From a checkpoint of a small transformer trained on Wikipedia.
Architecture: LayerNorm before each block, no position embeddings, biases, tied embeddings, ALiBi.
Training: a variant of Muon for these matrices, 7358 steps.
Each number is 128 + 32 x the weight over the matrix's rms, rounded and kept within 0 to 255. Layers, rows and columns count from 0. Numbers have three digits each.

# layer 11 attention query, 128x128, rms 0.0842, rows 120-127, columns 0-127
155129107133092170122159146161111154124100152109098095160107156124143190101070096168098120129157078144109187138166109186053093055129108149147152080137154160122145095166141116100076091101158056119151090091180091048116098169101133107137184107080159051164152131127163154144162113153146104068135155150171150133075133156114096133089181097080140152110127130103089157113134163195115124168112
021102206168062137163165140108081118084189102150109192123103171094118131154083141075094113224089100115053156101092178179151171094079072144103143194083074124152144177094156106054163119154126101121127111173121109143167144129137067086136138137107141169147115187139128164130151077113152077136101147152104084224091089140129101087125140122112161119147119160147135139179089128140090176139161
112126121138142145185112145119149141118090108104113157162200091085054147098113145176127130138097099116153129067126087143190138117139082221133125095092085173112085069162097139095131121160136137137113117186139081140127163151111105132093082186119137143096134077138111140108124134170130094127133105160215156078102105124087013193096082165176162155134093074103216161167115139107133147087145
124106139100071135118143123141136130079174134148164144054129130136168185123128155060142159101120141103109162138130093159182164119140108083098091074064180069069125145125157140154135110120087122061224068137069128092131104129125126174163159101217167143154105069149136140083117094129148123177118162139118077163121157168152176179061131131071158126165104119173142178083132068106154112101142
092133170110146159104146112116127156143127118131136112104119107153140175108106104113119113142120157207134097141043062103107110047144161087131095146188106132109194021135131111107135128108152131155107124160139137174180142084149099038169179148091125178110118094124082161108098193099142135033178139176172127135098108157109170153159146133220149145146109107182185140138137090142122110140161
169174062123112097060075102176097135115202144121125172126123080143140106156103162107164033119123114142194124150168095101111140096081131193148055186105053164124116191130072120121177105168142219172168127113102148064095162155061107091145116133102154084159110087076104086122180144104154101150121120180186095136144121136133131150115189100124201104075140126154155112152099198149106104161179
156155042126127115157174131087158117151118143129114153101098097126117120122126084147120090129139102123232114125156128118152158141125204117116104129061129098188124131135123081159105114110163128158196126108184103157131126119125174038115115155191114100136096196081093133164123042078106135128076142106123165119075096145133096169097161135098131073139169124194108141095144182118133115114095
124093067150131070118149101084112123120153080143137100104105118041190088085155128126185055119106140150211142138124161188130127153137171157119112127162116140150103156095067153085105127147107153142177110134132148112081126094083158129180071165145167108148114140098247126124189139143115130101112179076185086118101121117120067138111141097127102137156150128110160143120096069100104081139131
# layer 11 attention key, 128x128, rms 0.0855, rows 120-127, columns 0-127
189154137098150074192121096124139145071148137135131152078086181137175163100121067083085102078141172132116130151108084133154163062073120148128114109116160195103133158197116176106166120090169122170081161179168139120090121165118078099030183117076147119078216080175164081133090070109135092122151113083162178096145183161115166109168113116120153094094163108091114146118129121115059097104185
176107136162062130213162140110108112082121194161103144113070169109107123156122093066167186146140142229134154109102201147155173075122134090088080094106099159144187124165098111114080128147072178116122100134146149067169141103138103097122120168157158153106086131161171071134117155150095170141148098189112087150071098103076103146139111113129142131051146127113156109171107141096128169089008
107157135121126124134138093137140108184180165040167157110109103167109123083111195137181089137103204150142159067104110126135127111102216190103075079150162065123151098180096147090111078123137089108138154157121083130092172092147201158163127084175156155118121112164064187117114112076120133072133089111147130142086088106171143134134136144112134163132180118133171076176116122075158139082105
093117113062129125110155097095218124115124164088067120145132094087159118171153127128114162088155097148174142095147179090124135093087158148089176098101136117123092152073141141159096168135072116157174154147124106105129087179093079145140109135137102123126091042123235058088131113148153122131157073117142078101123195110145197121160102222123109177077096162105164132078166163180121119174135
224143134117113059120195180161117228150194124167172078119073135111153087063094089152180099104122107148100153093087164172145134168164129141124118138146125126155110143074109160138221146131086101138123133128136088154147117093145132125143195087116108114101202164122101108087080129091119169080159112149158060117075128136162089157129144148090140076089116135060159124105111147191178158139142
078157074111106119081167131172066186156149165127134111055171211182068072154123145140095087139199120107068144216150110142141141119168113180210145087151116147127170176130141163118146098200159156128120122132112143077094162083066121144211084151147144111098147038122158114130113154160144094174124043097150104179109123153138155061147141118094119191197126097107121138123130132111087118093057
084160057202130111182123097121116120064122156025104114079165115173134141109144090153115124129160108104095111102132098133202128077123084188122181148170163104127108098096099184148188165144144162138141089122130199141157124126126081099135143113112083155092073104103108141114139094141129117152140135148196161109132103100165156206171141117090158120133095137198111115120149086106074204083111
161119081139112183155190098151158096133192094157108153085147101118175132126152066118139166140091154110100199122067068132100161151101119172160127151131154086114119159126134137068094121159141110106171129113152091034146110098097088111178088155097143171122081127137095111184139149180064160113081091060145124119137136131156120135154154115145110170203139130153093174086122059133035123123106
# layer 11 attention value, 128x128, rms 0.136, rows 64-110, columns 0-127
168162171147107165122108104134158145106090200139119126216174174134131137124154066148168149099148073158140154060105131117131096181104145169101111061096158102133187121111130177108120029178157147116125128148138129158160037089146075126075186105110033136211176119140087091126170062151114061083124186165122182125150107103133138103083155099118025104154082149121159134160116125124130194163084
102177129184118167107090130141094144098112106126163108159149088137083161114128184234072205087073108078129166103102122078181130085092131157119164124173109140113043081115086196067143150127069161094147152140166181074135120129136136207146210139080154087138174162177212120137117156122098130153099069144179095198106140109036125153182168052095164129101045079139138123116156171199136063129116
087118150065167121167047211167127146083130144161138114141114176132157123154166145139130151095067126115110173222174138156150103093079092134157189168072122120153183089138072079140124116084104115175153127155044109114164136110198114079131113103136092171057189065137028102090172099138143157141084055098159099196160099080225156124137141049109141210106085116101129155073110150169141136118110
137107070145128124164142187065071142095166130152136205152175150166098097180132126134152154113156100099146085124155127091242152107164167113085113155115124099108192171077173164087123164136131023104136120041051092120157099095120182151171139125142201234133127118185172156079096144148159011077130114153192141157137149109127138128133160081072087103121157100134116179140000042037147119136148
176041110114155149136176180146109158113094168119144054143100086152118047116235121113117084195125213117177119112148142129141111130154140167155125058090078103139155166136120101166068089138111101146148191075109105124104144140081098161096184125105077222078119162162105111151084108135071191114118104109135120185131191153118119215152141137124091099075098104243074143108181157161125094165110
127116159144129151121168048149147048029178197125125123101176127137042083125179167073089128105114168143085066094057125160120142107120133083087108179142146131168120174151164193104067089139177196119135050151074136149074094110179138040070109141118112152127130142145126139147068154113215119160133130087169114173147173090177135081150109138105116143157174155127043192170103194193160079149115
160162076119144171093172164089095119117115140191138134169095175153100116102192146191074163167047151084117152076121139154144088154109115176162112109117192091072111129127147120140134201096134148160061086166201096126108139142044109155165171150161065183142114162068118154198130125142164128180142131079157116179045112106143126122125144138056122090103171153000070138061106126075108130147185
128103112114163112142119156085172161099110139148099174172185155133051133158095152123125172123074109097128098146095076176106193136089147144121176130175099126109066157247151151108113113190082206141145143133182096085130106144098113079196158113029112133118105127047107139117222123106219161071154184152112061091066104096206137098154080071135144140042132065106101208135129181090181144170119
130140110055039124117095106143079129139146173026122101199160178122169083092167039118106143099092176171099077130109128061099167186142128168139100124166052036073106143159147178157179126087156085134187115168085150172181161161119095144100055153151121094122115144153160132161093145107114122139153169163143127131120127118128164147130093058188226120149094104018092150167122140114194181165086
074190118123074071161194149062157086140101161181100062115148197156041094117132109089117133116078117125196174142091102096116175133229044137147147128230153097087099136134066163105102070164162068141085221155135116122094164131211086171109147082210160137140094166151195048121164116134162117189093097147124157052132091170117131197091133125123081139102139217161131161112077032160107111115120
156102171091160066127131123060094128154087139156061153167116153143101087154141074146111120086163132128100138178137122171131134145175164158141071209119125101067162112097109146064066144092067153171140111024178099105141153145174110128184195145129049091134137118113142151068092197141105086075071130107145166038088039135109161112164158172252086164174148159112138077157152181148140166181044
127114149137221158135043174134148134148090058128123119119086157151046102096071160105088070136080152164070122122126168157099150124159069117113176092160135119080153188094211149121100160205140095120082141143174151171127101124158154100125144161082103107077077152230114146124078180206109097133091083137114137139084127094206118175186172214147130095133058188040139079111171078091138046116127
057000140079140165107140135086168118113183162124103117125119188124095084134178109145124142095239160113006179153083119144124147171171166138070103114116138128087068128162184119137143140104126166082042165156167117162107073138123160092180177168147116103150105104115092072173056144142120108078078190182149109171134108167104118161083144040127175189090125213165135124072106126163104169082173
166171143087087087176061139179079155165160156118098154139101118148077081091132129131135143136180124130183214095125054096112090144107102107081130077133130105069117156090107022170126182120131108156153090133147205151080087127154149110163051123105150179168113090103224175117143116190106134180191091114167098093126036123133050170121130077162078098117153115126112197199163138167150145140188
101189180091062195160182134124083117123155119168101125102109111130172101134170145099062071103100138097136158099152108128125172160114189148048140167102092202109118160127166095207137107140186227163163104134158096138177148057126159202098132165114111070136205196097153091065186144107181031047074119042106159113143052105108101187152113120120099169078102103133128142125134106098162136132117
103087164171114222125156107090132142186085170093108133091133193153179154092075173172196120104000086116075156032149089111124082120112135169128115115158137207165153123082162123109155099168096067120108146074120161080175200190160136021137143140143102109168143110048095112109091209214163146156114086144164209016100114150103134152055121150127176202064127073116067176136153100146143125146149
089176088153116151119132179180131097187157117148109144179159156210174139102137117164121150125139152082139067144158198164079199099112068161112105133084148132020137133180082189106115157131173078101119134128119155107094143105158087130094076097105176149163168168111090151103079094128030160129107152119130073105093073103156090086101211207138072206050056079161068118135149180142082180110159
155119149074117112139169150112149109094106106135120176099151101144091140144140132124134148133175112092119131077136142119111185089173092119160175097077206119199149108066204081114149042106145043150114154106126156083124197188128057122168133171131096017160138109134132147147116111102157182166121099072083131188139026126123103120205047115146112104159125109137104142157092127197170161148168
141100166043138180124114133120139162121148164134097142116114110099161129165155164102190123090134156218118081139088211127050104121121175159060141176188146097116079061115078144132150098171164035196133133165125171108185211069102197088150180099182057078137060172164112147125160149100045129166230112053142096107080130091172097059146116084092146109119150115229098121070156061168020180170137
156109065148130047127123048137133113139147121166169183169110121226147037158111130169207139081090084109115104102147142180083109105172151141115172226177200127089109146197125152238128182135122100122123134164151098074135113161135149168076084175138084140155116072161102089154120166060057027105152061137158146158128101095078104163124047128131132119119152148137127132132151157162103111106138
120139175126134181103166184111111179197107213106166193091129111071159061148026150119131129081127099149090117192088103118167141156131000159157114059081195102087144095124173151103150081150132145142128099172113079110130096141123220167050095115072040162140096149136064057092148197124127136133098083169149152154124164128127102153185128074134154154146207099168098055146112133161118172182181
173167166113107102106216098143160092175061118114124022112146158238101200123106037134152163103128128148145101137105132123177099180092131078151179113064161160124172098162167127143132158149141187192120062193085089186083077157179159090189084151150161141086122140064137179097145154141059075129128113101066150073089193126102179142175119071126140131108087103169106077135091136159169111094092
098145075158114033164142105156102082138161133141168128036147104167154075117105135123189123103175130197138075101146173144137058139106179187132132141113098111107077123136139114173113077123043092134105128192104120152043112055138090138102170113095167101117089147171099148103144171182174186204106138137156157093118133114100042116132163136138149196070102111089152186075144087094203164225204
249086066116156164163119182101148090113076104088127185128209100142162080152191178152191085106077138147162099216164124124155115181129138188114110107157087127157076124034163134080151190210133197122101062226094173064028123166173059162115112094113172138111170075123091091139124129115143101084072216115117116075124175137122070175132045141180083109117159149100132122120057174185061160043153
107143141095066140164125151145187146159214074213131153173152148156122084103136154131113099161158180078077156073164134182147104106094092156098128064225156138104145143079142155149096185057104082111072168088125145107170034211139099147119095007163112162020129107131131126086193180130121134122164204128133131117156158088070098095183057106113156180153150126168066041089168126100123159169106
157155105174167113093095127123149154074171142093103149197154123106104105074142096099048152132128115166144145180136117205141051131114071198035083122158182175087122147156139099131155043120141183091173140062053072134148167180129135146103130193177176133037210149138052137110134071166109099183183149076136089096045149112098031171103131082197153099168128154106173173041164128160146070181100
102204079084137138140069168142114089136086146122147130136126126089188151108141143144185127163169112150112089131067096031210136148129183130117103188111126147106148179200136188109162094068074073091130165129176080097151110136131157121118093095091138104155147073096138112098137146097175105166092108147058186113103115141175000166224129112169074094151096186088123176098171092192124161178105
173129110094152128187179131115140107180103152151121149103146144048105118108137193140089136078102110120070141135143169118127081185096164118066123076173129018080207113119084211171138131165113159134068073061221131153142178125132134146135079138122172122179206183195078064091081088146106158116161167084172061157180146191113184204131081171112109153176112067121129169159167110077096078120137
158143070105162162098105148093117158109086145125125085078101121109157137181163112134126128119091186103115155141103133128128183166170114176125197119171235123121142119155102077043115137093064107117095098167045124173096085126151133161119080216145138116115097207132130188060121123129171095140049127183133158108105095104103175118096132177081108131125157105144099141084225178027139192149187
115137101184095122105147168153192106092159161108102151069105165118097224147148107153118168092051123108114110146131094154077146130196169133108119188101084122129205102102113055143083103094099116131085087106161115154051071186059053156125184101143139088101158125170101122082139177136098120183240172130107175163102201106148009108096157166106192182168154072140084067174130120117097172198128
096123132135206134149095045071125099134149157171148127126102156137167108175118171059255128165132213132145098116053060101092142097173101091085130059125147089148205090132181160222137175103074199161187123124102160070129148110087113190168130158146110136066173138140082147114100103087081108127119121142125091050171121178107126157140226147098125056091159083084128079089095141171113150147097
107120162122066083105172132102154077146117140183085141125144093164140191102140199145081021065057144134101132108113093112155129117149178193109207076148108143146125119103154108113163161126167055150165142092091084147113130202070079115201173100126184184128144188155110114129195138092075134124056088173096113143126153074134145103160161026194066115149108124082165134188119160117098186113105
187163125195121131155068117088153135213157105135123036109113179120137144172121165097096105067164031126147113121184099083104207164097132036141068080168117077115120187144060098094078126109150166136158181161066163100090129057122118126167217198179108108181137148120093136128067129078083164115170149118221175151109144049176150181134114075163101164151111135134092052107125159119097114152140
174151086092110071116173100121113076123112129076152145152153101108092105194048075162174133087151181128126088119170104156123066145130156185182113093118189076120192145130112106142135142098155174064123186142220155133129083133081150130093184150138155120147120162127178077099130188212075121133157167075164072174205069131153139068104145084104097175035093190122117133135187121115144084122050
172122081131109158109106123250155054136059126146155121075062172164106168162110111155089112147152159072192109101154168164082113058103083167100082098210144128094092048064099122159062135113119095147157070129206145138150121075122168128105147227117067192208159118127142095116133149151213090120068075140127142109143167153160065078145092070138116148158120111125252124173101181114112163167055
183126127104103117159053170085097148172197105127105137067151101100096119128138147198103064150116086124185130136126114168205115087161143132168134121109176134081200067077126215152025069087149142156183120203199078080143098051185107059151082167154148135103147152078104132164132074118060143112139151209092136136136180224133116083125093130090166153071060140133091157136120129123164126138133
141117136124160108048110136105138094094057061116163151117046176180202129081134161105081191092159161106112138169139079179136084130080190154194141039082135134142174155075092118194138170162147134115128099155112107096190153120170159106110193133155140117163079122147160158131123102077186173091138127196151097092150134047097104154127155149095063196191186145133046149108123131132177099151043
160066092107064083092080157131073162093090137112077139077192207118126144077095173118125154131119103191137114111076153119108160153126086083131179154188164159189051049165159132169095110147129105138161142177197068093174112129096092190070122095111156143091076137114109193106143072174110111054197116049146128200194131191058148151160175109133058178189123132133164109154161161108137104169156
169144100118178091070134215094133158038195183122120118072084134180172155100087131125205141130092145117075090100169208108138177192121096104138152165174183090129116128116108140194164144021104209138153212100078105117087154133154114107165132087109086178205117196106164098110067051151120076150115172091088139110064168117139106136171102138095107147163086088130111104219083164156062095067090
040087079107168094130191151138089076136094137074105113225116188078209107129181156065114113122118100138157106075105119112109080121093098173153130195206073216103146125072099133068113178091082147199086095181172050195075211116132130073194107145122125133164147139169193159069141115185115106115116114154183112157175127140096081155144136129170167128095146118189130115160077080149086146122141
007233168113113085126137145048203113136102024141116201061095076120142101072079097118158163133137068122159118217078202114138153160149181168102115091139094185080141150120102201131114128086110145103161160166110184163111116154117119121102146134165035154085144136137126168122115141193132141140163084085143158135150113147110111085117091132160080116084087124155151113185058141037065106147198
164189071101101114133113184130134047108069099113157109105117124095101176112125150072181086095107114149111252073171135156048115113146190165212162135196157142099129147154164154076091162077122203085099092067173197123180090120182157116149110102168097143120133133147113128126125130011131124148126073088068098101083234115116174122080160108134074136124112132137156124128138079167145189120189
085129122089142218169209183115145156218145176136092061084169106130102081166136094136093201144098157158034098164221121081134081044097164101140170147176130117128081077107126088162136133109124152068086184180142083129176171057119069184069112149128112122111139104132136172159102120153073137093115080111051145025151134079183147134118118139147117153161174174104170148190113112111121147144153
107146143104089090145072162163142109127059208134169190119136154109132106163194107129132150094113043064131060115097124131014134183108175062150124064097193165165106135083163165130113097120106092178126120114128062174131125052141151149142131016140132130031158165149141215172088153167123126156128179187168114077156071192152142137161097076187138178098101142148112176043100183119078084073100
097141223174090105149047131113141117120190111165131107076176130086160169080143085175130166091158135138043123158150096074125062119106069191153053155072145120120138129146203109162121086186064162184113078071076101128114175138193073112164167165123124190157072188186137136203174138096165121115154128105142037100136161174122071102149108113104101128109147130153135127122178098099168143032144
070128139102110186135190189183069113079149128122104141098148058106116091164175209091120134143129123130141147140054088198064158170081132130126096134062141020147147137204138074146171196141050076136132103165158162149171120132172077097126220107143140119120173132017144154037106143109072090160135093186118146089165181143094119116113132144179102121116094130176174123184095141117139033133120
169075162101116114191106135134120148103087148125166140122076095131152114093066114115050168165103101117088130107142149061088101146237088194135188146181124095093185203168118110079156156196113161141175163105132104137089118088081134093126071115134111155118104080110121217152103081007150159096174123064131152102155173199053075063131155144124132180131095173148181101112080158140149238119072
# layer 11 attention output (transposed), 128x128, rms 0.247, rows 64-109, columns 0-127
164136113102137102065075114100096156105153096198102121123150151116169135182058076178090168152087119116117169125116097133141139149155182182110092122139150075110163211095058119165172109113145136154085129108052163198118135117157132123084131038185137083167114094170051164140145208125156136135189117134081038201120147118158102115157176143086104165072135162092157134132105097168103173062115
077105151157129126173149107094124117115108122150192161109129045177173168113161191167101186129068116127142149110085088143132060154135102072109061161170098182127132097190131144096070229098108084161173066118088131162183166155129109054171116147150125155187188090075148123077184145167062079109082166134140079093127162118175074116213114132140141137134144157151032084088145052121158087154154
131113202166215048122121097177152115136141148165148171085067113128157144174145148134154048124203059086119070163096061127135099158146139162150127177125132143099100064075019181108102171126097095123033137110147111172202138144149120143108115165086206175102120161165107121087120124125156065149121144114181112140098111087142135139029206069126090095095141111179158078125128178169143171142126
143164163168137178062070089122110018161145183067137099215237154152186111191091119098173098151138217066152118105097118165190104121153160066101104121097123124137131113143055114109119090203113078151136114077150147108090107113113078119151163166108115122163168093057119185155166099143132219111134111139118132151054026136130139143144157031203095151151178142101110097131059097219127111130160
128206218141129067126106152071082115051110172099118061160108151050160127119188180152137152122132003098133145197094118078101077098130099178091201159076117137104142101163095157143091151191145200136131146101083105149093104165088140144118125127151091098168117125115209114116131118142112114161114097129143164166138160131110167127151101143077074200159042185084110067115152164193122132182154
124181089192161133164074121173187130141119144091112112138136153082205088099137112148138117154080111166149162107119099080089132129070119130098083064129197072050134091141083106145159111125064201136163135182146183118092133091158155068064255153155173167126145137098115059154152108116113157099136149140140177093082107152141111097165163116177060080177049072090175142158174097160212173135028
131113098140085165192155173124065157139095204092115108080057109125150119168135133115080076168134130082178096173087161115133136151148148064029126152083100159173093146123097119116145191098142226082084136158067186087162115145146089115156131156104138128082139132130163155211175160163067110140103085176118098215158158172117082154075106100134128142221103140143120139157126083181086091104035
033076130219127164122149073134110095136143119093148140157071162090074123126216115240184089194116131072164115108140155102125134172139131124085093109058108122144126115145094129140160132113159146129073130090104178181224239182185113111134137115130139129112132121057076144129114148118149126114114135097100095101150070112109107110160159145123127016155133079165131229205190148074045139159090
099188080073154161035067100197107124192134066181164184151153121151142127108136105198149112089154111203120112135179126088133154070092099154112148173161223067166134088118088096143164063081121136210153115155131179096122145130126098067163129135132156136157081023114191186152111118090176122076100187152106064141158143116054158136106102152082152105178126165187100080102158128121139109053086
101167212077156068104201102152135178185136101186125153175114137147104086097195126030141116185094142125137158144083126203164070100117182142148128024166091125104179172130115106159123162124191181112110173118128102107104118149067126110184085167056161150120084109098148113164063148158098192048235100102049090150060120135111121058181147177066153174171162066123139131151106025191135077082123
170143078156172130112166162155084137118137077201146109139195183117175181127157059044182088103147165073070105129208097163144106137173174131104092103115094070169099126110102148224108096107154161147163119135109101126124113167137112034178131049182075099129180181173083165162081144073135122142148046159174141079127137151109134053107144177108122107125159124162205096089127130081151045083112
181133119155156096183088084148122107135116166221071164099058114149126163150063135115172156126223126090120053147071206159100115052166104114113100104100121125147142134096159058198122133122121175120109126105086115132148186131160125129115181152171135138069145239048176122115206097154080171089189094159101160143105164130142115102149061142068122117143133071105050091065120164127176105161155
176191077084134155136120153176077103134112081214230108149153138102049165169121171172166127192079125093145164126073104045107167106166163113234155106077042128087123129146156115173123167087082145089124122135140102170089152134150141093107143126171148093145146142095085152205040190166204112131065157152144198137063087120108072052075064178129139133196098081118104130097136119185124161074051
110122082131144105121108137133089132171050139186120126189180188158161077079164125094154109036132050172135165064097159115164164119137133072161135152168147155058154106045096154107144118154168218087172074070076088122063110118104113192183144142061090129049104175108122163122166137132085127156076217149142042139174108171113112161126140149130085151097169116217112164166174138112100108153140
101058059145156123094136049108174150106170078202128113110139171127079062093097052117153158130081139051126170121157136119158121174174055204151181135155158168166134112159180140102090144072146157123092137111151127123112092060130115030197133098146153122129197173089049188237164119150055100165084081082109087155177116085166101140146181122147117116141053144160151109193099108193186157099128
146153149151141224144152108148100229222156107162123199110110132128102087073047134113145104106124139015171089126157075141092157118080112082157117121075119147093167244162186133088165181111169075141149134048161109131202124088126160069122161087089164124078112119212132164132143199040044075080168111123156142131063085149146154133155166139109131245131054126088112102173144123063054093208108
087087202115134059098147085075108160213142101157070151166150099133184159149115156151117118072140109113144087115138141090128065156075210111059077154183196071199128083093161163105143164109108074022202178094110110128125154198104124143105094116140042173156143177122074084158104139119175156172092090175158085148173134118127125071080152178109140138142084078092117090168162212188151155148117
197116127134143152145189104131137168140121101115120095111141220138129129131181157147100077170097042086113173103148073176133127158076069144126170151097175186076102112065149083076126154158152125127103118144119170162126174141146158117163153122083111117135101161168144039179049043043131165072147123161091124148107105178134120109129122153187156154042140154115086126104108162058179152092160
111086121137139121047080179168048121125063116214137209149116061119087136132093103127041064050135104065119097120144127103133157154031073140165125095151115143042101141145201122124156189170149138126077182186107213140120105255111164161122083125146098130220143114174175118100102132172116140112163186124109173134148100121081186129094159141196126072065137168061123160145165111133227111143046
149130135167091180129102103169129100084131145188121138169143044128094087186182095132100168069106059178040082089132165181197120154169189094069181126141049114162105151093079170036137145133123108154183134052206175077134122061167131048112072141164028151140096172138140111143173123146126183129105135130103156163186126107127170124101108223183164156137118087118135157129139094106137146078026
132189135076106059094121128167125140119167184102191213114103207093061083125048171130127118106098127025103129075108085169139055066138193164121107118065194163067047186134151148098054126119158068166158116210139220123100204093183084166104120116181091160127158140154122170095165103195157130093142114146144092094111110095063138172056123189100157160201172119198160128106103105035144168160102
134127138159130125161174105186127138110206145202081028137183148128197079115047131204039105082200174143128131122102146166104112157155129197070146126147118088026133209132122158092118083103149127126148123111171096084088145122152121159106112135033231121055091095162066179115123143162090108140094108126177138082131169134133114106180157131108138064217176113099074121144126187111121099122083
158166104177061124056104174107121089181093105107099185152104122112146048106141223233121118129145158127084152106128145167130120135089156142161153152162121109164118072161120125111199117161142033124067084114098135044113059122145223144255115136164115142067094189116101147085098151198109114064095178092086107119104132167146123071098155157167146162159107078080134076177119121140158122173173
082230173142103121134139178101145140078157255157094151091195172133058145151097170123138212224093082192115169064129179161207109122069119109097074132160121109126140103084129122147115079133158108158047128107091206149055090114111169074058129168080120148098125123108000189109098103071133062221116120132118167154172030126143187059149077106127204120097168089110177120139190132103091171216098
063130078120173207147058158079165067148208127133156128119145125132099210113125082081186077143199101136133087082136145097097031174122122163121156157121151151099167093146104111096059182178107146150157107079089154072142194110115104224156050151111100178184134177210041115135180112137123148074119160090154189197102105183102056071090131255139071161167139065094146142093112091138057131141127
132096122121154079121144171188107109083128090142103165073086152155140213158146127077148136125196105126178134142121169041141142095163182159123140104148169080091168154110130138082107126230153108228111129145160102153169116102119141070228159106231167172144104090084148083051080096104113140154048122061110039132137154147117075144135034101139014164186184106097161111177133147156095121179003
125128113069175140036067072141084112147102050148130097134144068141138184168114158181148131104139072070107135051153035187165180120139148152173100097151159141182115148135063147113151133142208062144053100219128164019100129066129160138188117155175106126119111174114080115124131125077087154111177116154132104094143129137194094139179088099102183125161089156238154189119145154113089131138155
124175074151145165132063146129198214123105137145207143136164139092102142122170103074130183119122116073169086159239213096083158113118152139126052116120117188157148123106085096090095049139101102129092129104164114168091133186077096118132145129104134093163112178098131088155194123185102080201115060202143058156147184151089125110145136119087180150097144139037088107099109052170171134171064
136074168047074113087162136191075124161107163144073163156155099087113068195162148063167117159122136096184139197099146135091132103117127125111111167152145103135141126064150033114137184099155136163107038101123126065153111120195103102108141095136142136112184156183086138140172162135175154094081093145121166090134127176152112196090193125105141078213112145112098107163107143093089082156181
212131065133113108119141142147184149106104153093066148101162061188191154106165098185125096173193182091135101160201141088090082143062155085126230188127176148112090115159162109058123147120028155150098150082129191163091168126060155184094107135144089113144108082170047098105087166181103165057155084132214148063130075182143107134130100114101148156143109165086203102167101099112129077141098
140162128180150173159118163166073154098155149093090111138124101144090142111172205162067076090162130071093179168092161180142088000147097153146085107144127133152146137082119158173156128118089103163174161116132113153059092053082047123151125127124095103186081150113076131131180121128180055093097100066098176109128181141136197159107160095134086074204170150086138172068190130149135206143122
014138176119115085169128080116156073108167174111089102103142110078116188151109124159093118144184143056149138192128117149184107116113116126160172172141226108130120135130113113130124194146122139192147113053128144151163077147135106088145179117048134077191100152136094158140086114114048145126153103153197134168127090145086051058136153147154167088065130134171100118154153050104116141136195
176161194105161085099192156107109112114084066112106146089072242187210183081171070069148189077115134089151205114063186101157149102102083130101151132169093080205172142114129180111097156033109077102151168070116149108102147155171114113021087076174115124132119151163134146127172127192173116129195225189156090107087148135085146120137138055144120016150130134102134131123129041152153117118119
149147057161185146133085229104107097138151083120140099134195126120153070123119112171124167117126112138091120196089156079102075210216195094089189082117133140183116101067121171176112126150118087073117124107070116197138065145171122142197122099146129138139091156108166088134142183147091113101084201133154060118178100174083177103167126169101146200131064107120078182089058065111187096114102
166114127137077121166074196094192121083070182136139062141103098126183170128093142086050193095147165123119104168151095216161140171150093122175102120154205144082130088071086191161090139141135135081089071085144108127185185009192152105151106145217069124108187113190136124199119173155089110107097125130090061097147100052099128156139150196058170123076140087120151131141203053143167112091162
176101146137183150083137158123187161159202147123226131149122089099200109155128177137120075163178085126163138085121053195075158161165089112121164084107150145234123129046112147084091115158184113146185106127101143148118114167107147203101099108128125062107147114102112110153133134163189105174117168000121138140148194086101041170159115056101155085052114051086106087148115088125105084191098
176081088152102098146151167048132072126092168130145143129106133151127154177064079189175094134114097107118187187111137131122113139098125194115117126154115100150151103061094169153168109105135107096149116126130143068170204092125135103110086173078172075123135129121177091076162164149095054156116081119213133170032137152131166116156137121254054180175126134116119142113158106099116166098122
102102079117110105104142177095137142156187061104151151138107109123147059213153125180108163083096134147078164168140138152139116138088121074180122179085105178086095149082155156027058128145135167154044077154119131166184131084113128114137126051113142120189066118065154141127130059151195231182192086057134160168136173139124118122199134155069133033149134102104125152111144128146166137127164
095085164136146102105127069127181162033151086116165182174176130105228178075126079136074098143103106131150175141077167225149127149108162082102107202113097142124132157115137112128143176107111111134017143096140136094050123157146123096123125149145125201068062108180135051114173115098236165191110060132170152085134101132090107067111109087116161123202064196087097199147229136129160115133102
107128189131097146168082081147144108111080090090123119161181160076120107171084119109100168046111124074158091093202121105085112087103212055229086154192135218173074124137114150160124171125133207082144160130145166108128122170096177166178111133078154123084225136137090197100074152124109124160118097088062126108079174091118189047139106130147132109207126121152177043109202084126162107114133
152091170139134130057155113067126140121127085102123157179090161117130109134105125087164114022178193215075229067099117198103149149126201121116066064150134124190144100171182070172075155148086117150112154062117160121107170084134101133121110171114204128167083185110158087165097156170065169163118085113090128123157145122122113073088079158105155125084158161090194099214052139092178119153119
139081177111151129134158154125145067038093135170086128126171124098117150122167102098085139147098179136068116116130093153019193118148092145154094125143151135126143146112088114052140135087128176152048205136159145102200113126129230140054087187114146168141142223095134148158189194084066116105123096132143111112167143225093067106137166176114135140078145055121139164097141123136067091137142
108199157118127061052160195161138176160205115097137215109065141175073126135123048116130120107155084208110086086107077134129098140167081108150171129086120151124100112125132048156229127136144129050105155141212131106144099152086188125169158129175150112113127079149152168228167098155140069088061103179141122135125105028129102045146142114082133125120144112121105133117142134160177100120171
091156137097127117105149161176105107139110015115132107216099135085167175169075152205157044173062105155116189153195133133207092053067193164054141064123134175146158139107068132143078067174072148133105084127140066137135198110120143147122137096102113164170104176199103189145110157078090101155163149092088158176113159119225163172116163101118128059085145096120079071137167106134165111159052
159193096158161131127192149168131106126155228142119117126166144124100159118106149200195090141197173063143214064136139097183150171087163187176088091090118092096129093137108124047159143127076120165096102161131098108141066170110173179140127141126077160019162087132215105109146135086110150163149021090148109102163129072120095129087129193137087086112088181112084114141080073123122174084105
132139073083151086102114095085061142136174174085165113204045115131120172053159155169135133117131104130128081134192159170078127162110188115167133061159087157092123177127156099105024133072131161122127137110157127136097100150070148067109160150096114087172127142172098137163104178171134058142090132086113114038169069199140166147175169134166057110129099152205171085163126217140176093132158